config.yaml
num_hidden_layers: 12
hidden_size: 128
num_attention_heads: 2
num_key_value_heads: 2
head_dim: 64
intermediate_size: 512
vocab_size: 4096
hidden_act: "squared_leaky_relu"
norm: "rmsnorm"
norm_place: "pre"
norm_eps: 1e-05
positions: "rope"
rope_theta: 30100.0
rope_fraction: 1.0
qk_norm: true
attn_scale: 0.128
bias: "none"
tie_word_embeddings: "early"
parallel_block: false
extras: ["some layers without attention", "local attention windows", "shifted keys", "gated attention", "value embeddings", "hashed n-gram embeddings", "a smear gate", "an embedding shortcut", "learned residual scales", "skips across layers", "LayerScale"]
init: "uniform"
init_std_qkv: 0.017
init_std_o: 0.017
init_std_up: 0.017
init_std_down: 0.0
optimizer: "cautious_adamw"
learning_rate: 0.00144
beta1: 0.9
beta2: 0.99
weight_decay: 0.11
lr_head: 0.00731
warmup_steps: 391
schedule: "wsd"
decay_fraction: 0.821
decay_shape: "sqrt"
final_lr_fraction: 0.0
batch_tokens: [8192, 16384, 32768, 65536]
max_seq_len: 2048
doc_mask: true
train_tokens: 143400000
max_steps: 5245
dataset: "wikipedia_en"
Each number is 500 + 50 x the weight over the matrix's rms, rounded and kept within 0 to 999. Layers, rows and columns count from 0. Numbers have three digits each.

# up: layer 6 MLP up, 512x128, rms 0.062, rows 455-511, columns 0-63
# down: layer 6 MLP down (transposed), 512x128, rms 0.0489, rows 455-511, columns 0-63
up455:423525531509495591531547521522529491536570492466429490493513556508560557536500503531527487545557459422491445409481466469545498482452563557492510474492475539383372551498500462472515452551422555
down455:580535470474492514495496528497429477521537494493474612497512515566529493513537600434516517484479588504473455434561534523479389480557517456513551577576581505474532499533489549525529490566514500
up456:459477563500475596473515427506471558529486460458419501439540523498465549455472543532511473630531405525513520487498516482558561446519598345486404515482559527473596475535401578582474505395467490
down456:543565498567541483384422480504411491473610456512511505546569598551483573484474472512555514446485512513465492503504501500564414623539511475545526532414500458479448446550494495446569577462509502
up457:449511546632488423473559454461521515455492586439508527489483432573510560449633543459425566559391459459493516423490529387505534481566564591488543399465498587474556513547500452519518529593501456
down457:547454443457580455511517585484530428488465425453556499512535600499426487506558493402551457562456535486516502544503497556390499542505450473561446588460534535508479587510459575436578452470538478
up458:509503522554439475451543452399461524411497554454533523461568517569576510465504518530467524568455597514454490518498519485527510499592569505509529474445450463517515506573546524480465519626419473
down458:532503546476453457509454431488496441593567485463428457479560533444554533505552526507482403508444431346551516552569588527498513490485465530446412463452444475489585580573415475494640538531585503
up459:492525485568524488445429449499427536443450568584480506510519516541517446500597554530529503455562521569475519531513466494487500472521424514618583580457477483510409473588529577446403501485486461
down459:519519541417554515515506412510565441527500451540484490482502514494552567461481532504417460559499543515500579534507497367552320485566524523476558496451474586510490502499503494457509485506527524
up460:558449453387356557521610573524467543506605591477537502484484488473529500533540559490486471582464527567510451483441468574490478576410499512446543498416539411475443444554547506502422447474441578
down460:552395505409491535518518561482440462570535547476527594528518542519523539400487488600531537469538465474415496404489536510561502547565503498472538593483559532543545526586517466556468494493380530
up461:487487520527543492464505449390477479426474539531447490513433418450561566558602578488529579544455452440590468498457461523438542576474517521515497515434523496561503371482552515542546450538390542
down461:420594582408558397498422489491527438478607460477506506561509499421571509512440452509607538516642476489541539547585596553532562532504434523565475533489507532502497534529560481545541530440568407
up462:586453462483435519495568455501384500614489497489435461485577549582430537392493586527541594498522502518528566485465463422457502496533506518498492578468574477480495501480504500561536409414518569
down462:507525523543497463437526448550530469357534384451522440509485501467497451506436423529532405521456479509441572511483501524407427450504483513534442460527498503486604408494553557496493467463464592
up463:447472585590573548544524473512488494529541444433538555482608525454472502336441487520443554552474533455536536538571503352587519606525449479423529481411496461402535560511565493504405404524519487
down463:468440469558516483448575539422501558521394479469485550491523531489508446530394466487529435472440538499520547621481550520526494515544449561533550490479577472478543522495616587441494514433453513
up464:378504533574471509511523502463514511387526529471556473518445543466387545462494560478586569486396453449425430543440527399575550480443559472481504532483541623467516602502572462495519602469481596
down464:484451430597449563452530462414533603437412458459505569469480500462491487447523564408484423429559578480510501509513608706422563451501485429493437501496531508487479528555487423537476525494484544
up465:498467585541537540360483468538502518478478448468517551440458540444516597472516465547442570479593471461543525553520491449619515440497532485483573514437555500577589483443521465493529539544521430
down465:560466628467611412485539533485534489490471382487525494563488491509515479486462493588613480510435519343450494508529511484466469591458487519537531443487545570464477538477580493529477500441504522
up466:504621540406445468487572479497477471464493501560538422503508417468535482481480530502508484555538572587433490546598497587527541471520462513557583501473451444511472598490461618496396463463473502
down466:467563541493418478470467503483474563478495524527456460505492402472510479456513558562461412548554465523519508399480476429550472531456582454426531568594503498401561594423489430568557475548438511
up467:546500531531569421523562457503588511454508540483565394432481504475506535497534595512426532533443568453478431487484425460496463502468499448449534515484462464527481468483490487491496554456532487
down467:478501560504508482506524506485473495485458507534485500464517464497584488356506528500448496490558552504472487453476550510526282561471540499518409500443440360508505491482520428492506455508485542
up468:412450522478514529534469411483466425396541453497513430585465454599477533462444523576483461461505520561505544553505510513526523567477510510470510502612583542482443537442517472502528414398622523
down468:514452515417596543523473544463535434487377463477513385560490532484358570484452426539541515425457571534458544582511595500516471486508556565492428513577568504575497429527515513491498503467590435
up469:477471472510502537420541350433481556267567482538562490501543440464527510496446522469410501552473497487487525536549492435601521512533470552583553407569529529489479501526503560482556555426410449
down469:467414540394440518474482545503528558463521517453475461367464403506445539473402577523459431481518492506473502455638451430569421479566456507549510386472592588494500506521502493489502503467404425
up470:556537461450459509487575479391420494387532615554501556484509479569454537536459489502550429514492504528406476421462451565473536593364538506411478487479425503621456421523450455466486531549543552
down470:602476464478507598556487481439529439542564487485472483572501529536570481488473423443530499462537527492465522461608516439494550478485477510461468536505497487478533510360640407508505500575510416
up471:500506461573522426449514492555470531371506590475481431481560442544462515526501506481445460443497470431551591487459537564523488544505490451411525548524484518508431624451500517382486486539501479
down471:479478465504586531507459614583564473494462488560532368496493356495479478486463527485512490491575569539528498463460470510549378495421542493499542494552509530504476478419507488582527508448449516
up472:447591456542436468473590515568563419398487474442599444460539633517570483406519458534536526528541560555599588482401475472577470450497456529465454422534476560521517539559538513498615493555471504
down472:539549482512529464434550537440546517546519497462567524485577502554432475556489436464515576507510563482614484451447582536557512499378395522515484546576526515471502515534450529442522460496686573
up473:572416535492511535530513540470539527427505509560423495544461504460514498532526601560523428511462387477500521404505507532566537435424495303546465561464520532518546533548416468616516484559464501
down473:453413489552591524484532449544558520584538527554477571458517547398540476536469489438545348449511546501389506500449473512461514519527441408549494483544509491580463471524410577436506479548430506
up474:499435458568435556474548437455549481456512430456562537453480534483457462509496483587595553433527479568439494515485458523512524574480469578530476434444570465442405613436541489481560535518464484
down474:483496485421472500476593489516468580528562419486344500537481491554423434500448489438427480426511578500494487442468367478563459437472455514536485452480488528554509500499471453491451518402485477
up475:495517606569499441443477455467552492503437453513569513484552484582492498544555432518438557478540353478569464477478543488579500391451563430521483476470477508567479518560608437653436467524471461
down475:563483540491427643595517480495539608516523544533419559608456474523536453547557426514547458430477495518565503495442516486513482581446522533546471429553431499479463503394473513463419525486473541
up476:482457469511452604436493488508603536434527453503398477549461456483537495425469464597538443473488555512506549491440465401488549477516439489477455574514643497430493477463387513525559477519571468
down476:566549584491532546474569526489431536450540565493535490537517532508619449445426422434468523443525533486462465394558566445468428468539465521523463496539499479611444503452512552427470479491509422
up477:506467569542464426528546526492493563434500459494584489489509618445452437438530484494538582503502460421400548509427434530543511483528595477467522591393596422518333486412422548484529630506537477
down477:544568526489480467521453572481441499451450463565547512455619530485530624473552507453437637459442476549498437486432416537519399485468502576515575486490467437545490430551548509515538561417579534
up478:552531480510502414427479397432512483441523463560579504446512478581449477489631517504492482547458472609448434592502534549513510533443621477494559586458475416518555413501445459473536493517497481
down478:473596440427425525514494473417431478465392539495482552511486486536586460517475545460505555503461505543380449550487486501501415505537486482541516518454493524608488570403489450536508620502437508
up479:616491497552529493530575484373469511545615429551383384490517493510464538492423556503447542434370443564499552534503569586537508523481465559471465474471508530409415595469455504471441518520501504
down479:454499490564530427366506518567552460467605551550460457479586625471535644409551506493536506549603522494571560465519565562444513510449589444473456435434497448565552448562465547614546500496518492
up480:525552527501491574482509575452494491511469425494545451488513518531497434533489486504487526457419498405502512555401539445489575437499499552447468409531510583522446518436462463482487556638482571
down480:430454327462438417549463489436575505559518483487445476535522493443475509533546508599491526564636457512461541494571437545504439504559549512434523531489481460460513451599536468480411584478565503
up481:470506436536568524386553494492492520475515542527556580477436451515546503448502468401476480489541435470481592511523490467500521580532461454552487457452469553544420443396462497461421573507482454
down481:444565538471530552457511431462498520555598492570600562542532539507539491477438473455590494472559517571449572575457485457410522546419468480507527473424579466468456443427535541496508465524566537
up482:482547464481435502496440441370421519484479546517481403481533563448576474445541512542475402499582501451433533556468432560504580527599358489556458487535634532512384456503502556510435472436486443
down482:528540542490503546467446489495456442522484489439541580548562549473488432331533526506543488430530497587460497561464611418485538533453426468504517361555577493389492565475545596488563487393493494
up483:526446530436576506482592432488515582449521438485553586478427489530490466465555501518495550510614438511536569358562508508432571418492483483434445447549564527536479561574440534539592456552386491
down483:550476555464487517492477494551436548477407448415519572568495558477453361561518586421521468461493507527495477523487530558453450460381405443505553418462450516588526572531525493533546562462463498
up484:495466482583549586405564579549558537510481475556407502532457609510528483475485480550587475460498521519424564452502605521510520495478484502450493421495589497366530493500491523548458461485441410
down484:545572481520439462530576520512492537383489493537458445476435466477451411537506525414583394484539574554574555525546487526524469498521445516483448513514411512510480442559483465496492492433512449
up485:432435537488436625452468353479454471384574561485473484489531454476485490530493459482503477525537366365585511490505529479425479505550418473534535513487430463443409534425477459444555509520368469
down485:493550450442521480505436496531479313457465505568441530544486537494572412508567591575399544472428469488507448516423514524545514594428550529481475529531529517440552437574521517442562437574571474
up486:487469497467523437443481580440457540510497544462504472528387512491487555527514533482504461492474474549495566463419358555479552471428554458500584579525564597493605450506451437557499509443541467
down486:472487403434545429565498628499488449553450555426553609489557502516522564539580429561436466492535445506419446460512502550502487418452638453528619400464493535486498386538505508461578444610557478
up487:519507510547490549536461508475493452474541469415529487496498554474618562481547500471423448484518397491476500438452515493478498546577527534537541493483473533530438507448478487586442481598449481
down487:607474552528494461537500512474478444509457460566509533457587569500456480488600517507431566440488483545512443499532623447402436427522496564487503507495534487544559467475442510571489471527607498
up488:510495537539575519432581404542443464430437560489562480468565450523568551568438547488518515475416459486491429542551568439473568506556604543514469557524601512542460516511496537509506517619509492
down488:588496478466467438515516538480522472564582431554491573459531541450494456500589442495530550482482539476621471497463475543577368427528382429496505389520421520473547492524495480506456527443567471
up489:539493502572520530550479540422486535481455457519472451505589524508560563495546446485541417560462506431500509595499488580491505480598516553514556550572496526458519547471421484393531525540420578
down489:515514511438502470539466452492441465556482543459480592565539411545540431485518531576462604446520514404555498497438494371487465412438489502521565482549473468562462563487552512519520441446591560
up490:501615578460429541483549505464532533520500403522588426495543510513464520578506491469557524470499508510517526489553565620466547506499421537568488562575436506462464512426397556500534506426409449
down490:457495524505517381551456531527576540462452455499490539450575577445467519504597527497505430537487448500501484496486552496552531446565487493516438519521581463499484507519601550564497528641537518
up491:387462477516505444526532533543455544521527500570449533513465462512360505493496430559508513573427468528444486428476446541508526472543470404450528428464492575462476547508586504526445508467502456
down491:519472548495532495498446489562369476542487456568419491506492539512491472505564533526497505460527481609487507513433463507438435559597459556536508490515514487470536562501597486506435469496518460
up492:524456517558443515564550559480540501510490440474445510539548427489493496548442502533482437485478493567442525509506465527509532462493577552485558401548531528444496487453438405475549529473526587
down492:492486519569478539511533609511482471536491489500418547548497425547460374373553522498528466502438567521449494502428450483456572470437597549465489454604527480511539541472492491524574465493541523
up493:544487553455556469506560505576530467485519466454526497531448531516526576437533456556513589540517499441482458493484580437486581527519471498372558434515524490466501445507520441506581495534444435
down493:548471572469583519475584538465461394475516520589425511554485581533594563494465446547497497531478576464538483482496581517495463500547502475488488499582498500450535526536517545479488439491512380
up494:486622581522473632477478504474383567537465490533557518486481526482507546474513599498524549442564560498557511550513385517501500374582478527499581458530564502482533464553477377511533424454426555
down494:485435570439471591542554541442460492498513476536504597551517577548460496488513492497468494550506483615495409510576497528469386506548498486450553516511460519522545606453574510439462499528444475
up495:515414428621496501466464446553484543550611492494441419443425534531480557452532395441509545515527483533363561591406425498518505474420457482502477508398436565428485498568507463443422536463491569
down495:487529446548469496507559414553491553572500559443403493416520403484567505388475388493486444490575482540424538463451510621487454546563461478501537552511490506480499616554432530507482467525591588
up496:470493504504487511420500480489472381471497471556511432497481511522517473482460490479550471535466528586483574500478500474595511531472511475523525510525555518548390508594425546492526429498459517
down496:554477534471444476456473555430474529605550490473546515460529499506370462416554547550491501520452428577501480529399474533518500522513521516447475504447473444503566487520532527463453509520543541
up497:454564509460476533540547455410540549390501548484553512464474536453475455521422545483397521481382584469403454487433508590495548547436536502572553422524467521384412555585523571493454412484492477
down497:567443450441442448576470441418501501427524620506552447387506474461459477506475509535481477389468491508518460449468483447513466476504477517522522431515558481412424533447500580507456539485452382
up498:512422539541496535513586506577483576471468492426402484441448437493559491492498475472503466412535489532546451567440372432527534399443453526424448466399571564548606472487559535567448520567568578
down498:421420538565540472482516458465575571560563478539512534441448450462430524521464382531540528510545464450521505520480530485499507461532528559576504546520636533344591524533402535476472487507521462
up499:512485578600507488399566397533510555392490513503512504442487503502457546446389569511448441435515559462492489498487521465493600609590379518460520532486454524516512489616501478463473551525501447
down499:467516552410482571497479540451501541446414464512393458453435410537497523435426530466537502502548543469428454463458496467588421513566483466530491475449481542551541450507594471495443489499439415
up500:483427473546549514575545554518478487461559547474561506484530524501468511440548544544443512442402548502547507507464420523564475568472536520473471477520511487434463456448435533462536473494495570
down500:446399457490411587511491532497409500491456578485564531526517490419543563529436524543518473535519455568590509438442497530474423499479527549388492503485535474593585502513494548495473515466535591
up501:521467499519574541509526492515421463464521549510458525514578468505578492407374433481479565428583462527559488430522500503463570484422534526415562469517548445404385555431443515582490463528470433
down501:516538436490469496504451536457514488559557580534552512549415485396545458537540488483585578504567488477525489423428502544495446471518489430528510427592420424418481578585446530505514540532520567
up502:566453546547506489544521500445449537436591378560423480517536364509550516457478595490460550491545458469485585422387524399387525528489422396481575483515507542500453473412489475426491472477541538
down502:448483557456567495431473571518566490492563471488560475427480565474533418517528391574531542508516478550477612499479498558473452495485481374589530470479591519503531508609511449542454539448420459
up503:598492496611529557431557444431508430401540461459484465518560458526508491509515614545504466507467416481446572425476476410409556406584545482413569516399549442444369577433410468482514606471468550
down503:428480512466479494539599519532563456561592456477535489443475480456427632542549459526513482586522453440467539467495567613475486507493498554476514495471510551375534488486516406541528427562562495
up504:552447524445422592456627533505459483488546469495530419512538488541483451561509462558586446474512452599560507433507516624563502594476557438561577503411621472523404515505506503523501411486447475
down504:607403493357478527390579510501457445554530523457504477467597454523487484458509482538564486564454473481475530464484486495566436584493453529525556562487462520461516544559526488443435526501482555
up505:520568518514500493509465526509409433436453510453560548474521380460596468501470484527518469502456470393582543394428476483462567435514465451555548470434530572421416404498461388611464499597510494
down505:473538480540488571437512480417464476483433461514464537447499506559435522556501506528588469586532444523542404496510562395467501530473530495492506494460601505525617403398516437504571457390484528
up506:500497532473481505573591439515494477527488465516613412432566438526433537582619581591507479448454504555443533582459470458480522353524506502496450510513527565537414464599556492451441453447601576
down506:507510551519599488527485473472433475442543537449493487461519522478524477463498475502485534422443415505600502526461432474518452456563479495525452451577527548520473515527533477464477460453579466
up507:478492530564504557474633608514499521506518485545553424499480454463473533501344649512562506552589418489472513489537500416494525566430455442463503477416480528405456498497565529483515508471483523
down507:450506398571586531509602530509522496537491427617446523476531477574517505480515631471591616521455403533467526594527558403482504482440507457536526567543497439449498479413496528404584486497589472
up508:513480546481488513501526459496501632591509556426505562498445521495518555516458413534531420486507459400511458474564469558522570538496527545403520474463497599418483502449508475392509534560454501
down508:469487548522624471498510405443542542523487555587570516488523445507452543499553551506519482533595561561455550480604454486574631560442588489480539508473499455505506403474503453496531460493462516
up509:531594485500508458509488525428586530584462545479537464500462487484493497424528504421556444566465486516512477530479405537524546500502469543541493480529602571414417506515473450494486460482521519
down509:500511504433607480507471547432470484627478480499457414471517484470498493492542498484458480495565492499455563382483522465554458558521539459541455464442476592481453486533532543496460433508518395
up510:445480496560430542495490478468584450549566450448520505517488507510494507481498488519420512520460432489437568447462500475472558486496565557519452452518582590515502547490502445487605456525498487
down510:540503525515545455494543508586526473457554460519529371475527514552524518446509527508493472533478537492545456455477545480510395537484533470520454526414632578546505518524480455541498442503464525
up511:530469510570521504504494463441439489470484445554405420511471437509576610449562566625479476444474480441564470451445418560424570608461496584455440468501538555557564458526582525566517438602508559
down511:406558392492466448501479457537519558493507463541524624498478504507490508528612342526493446496589500402463488524482500566503531455511535458601459489517457464477395539571580539487452466561403464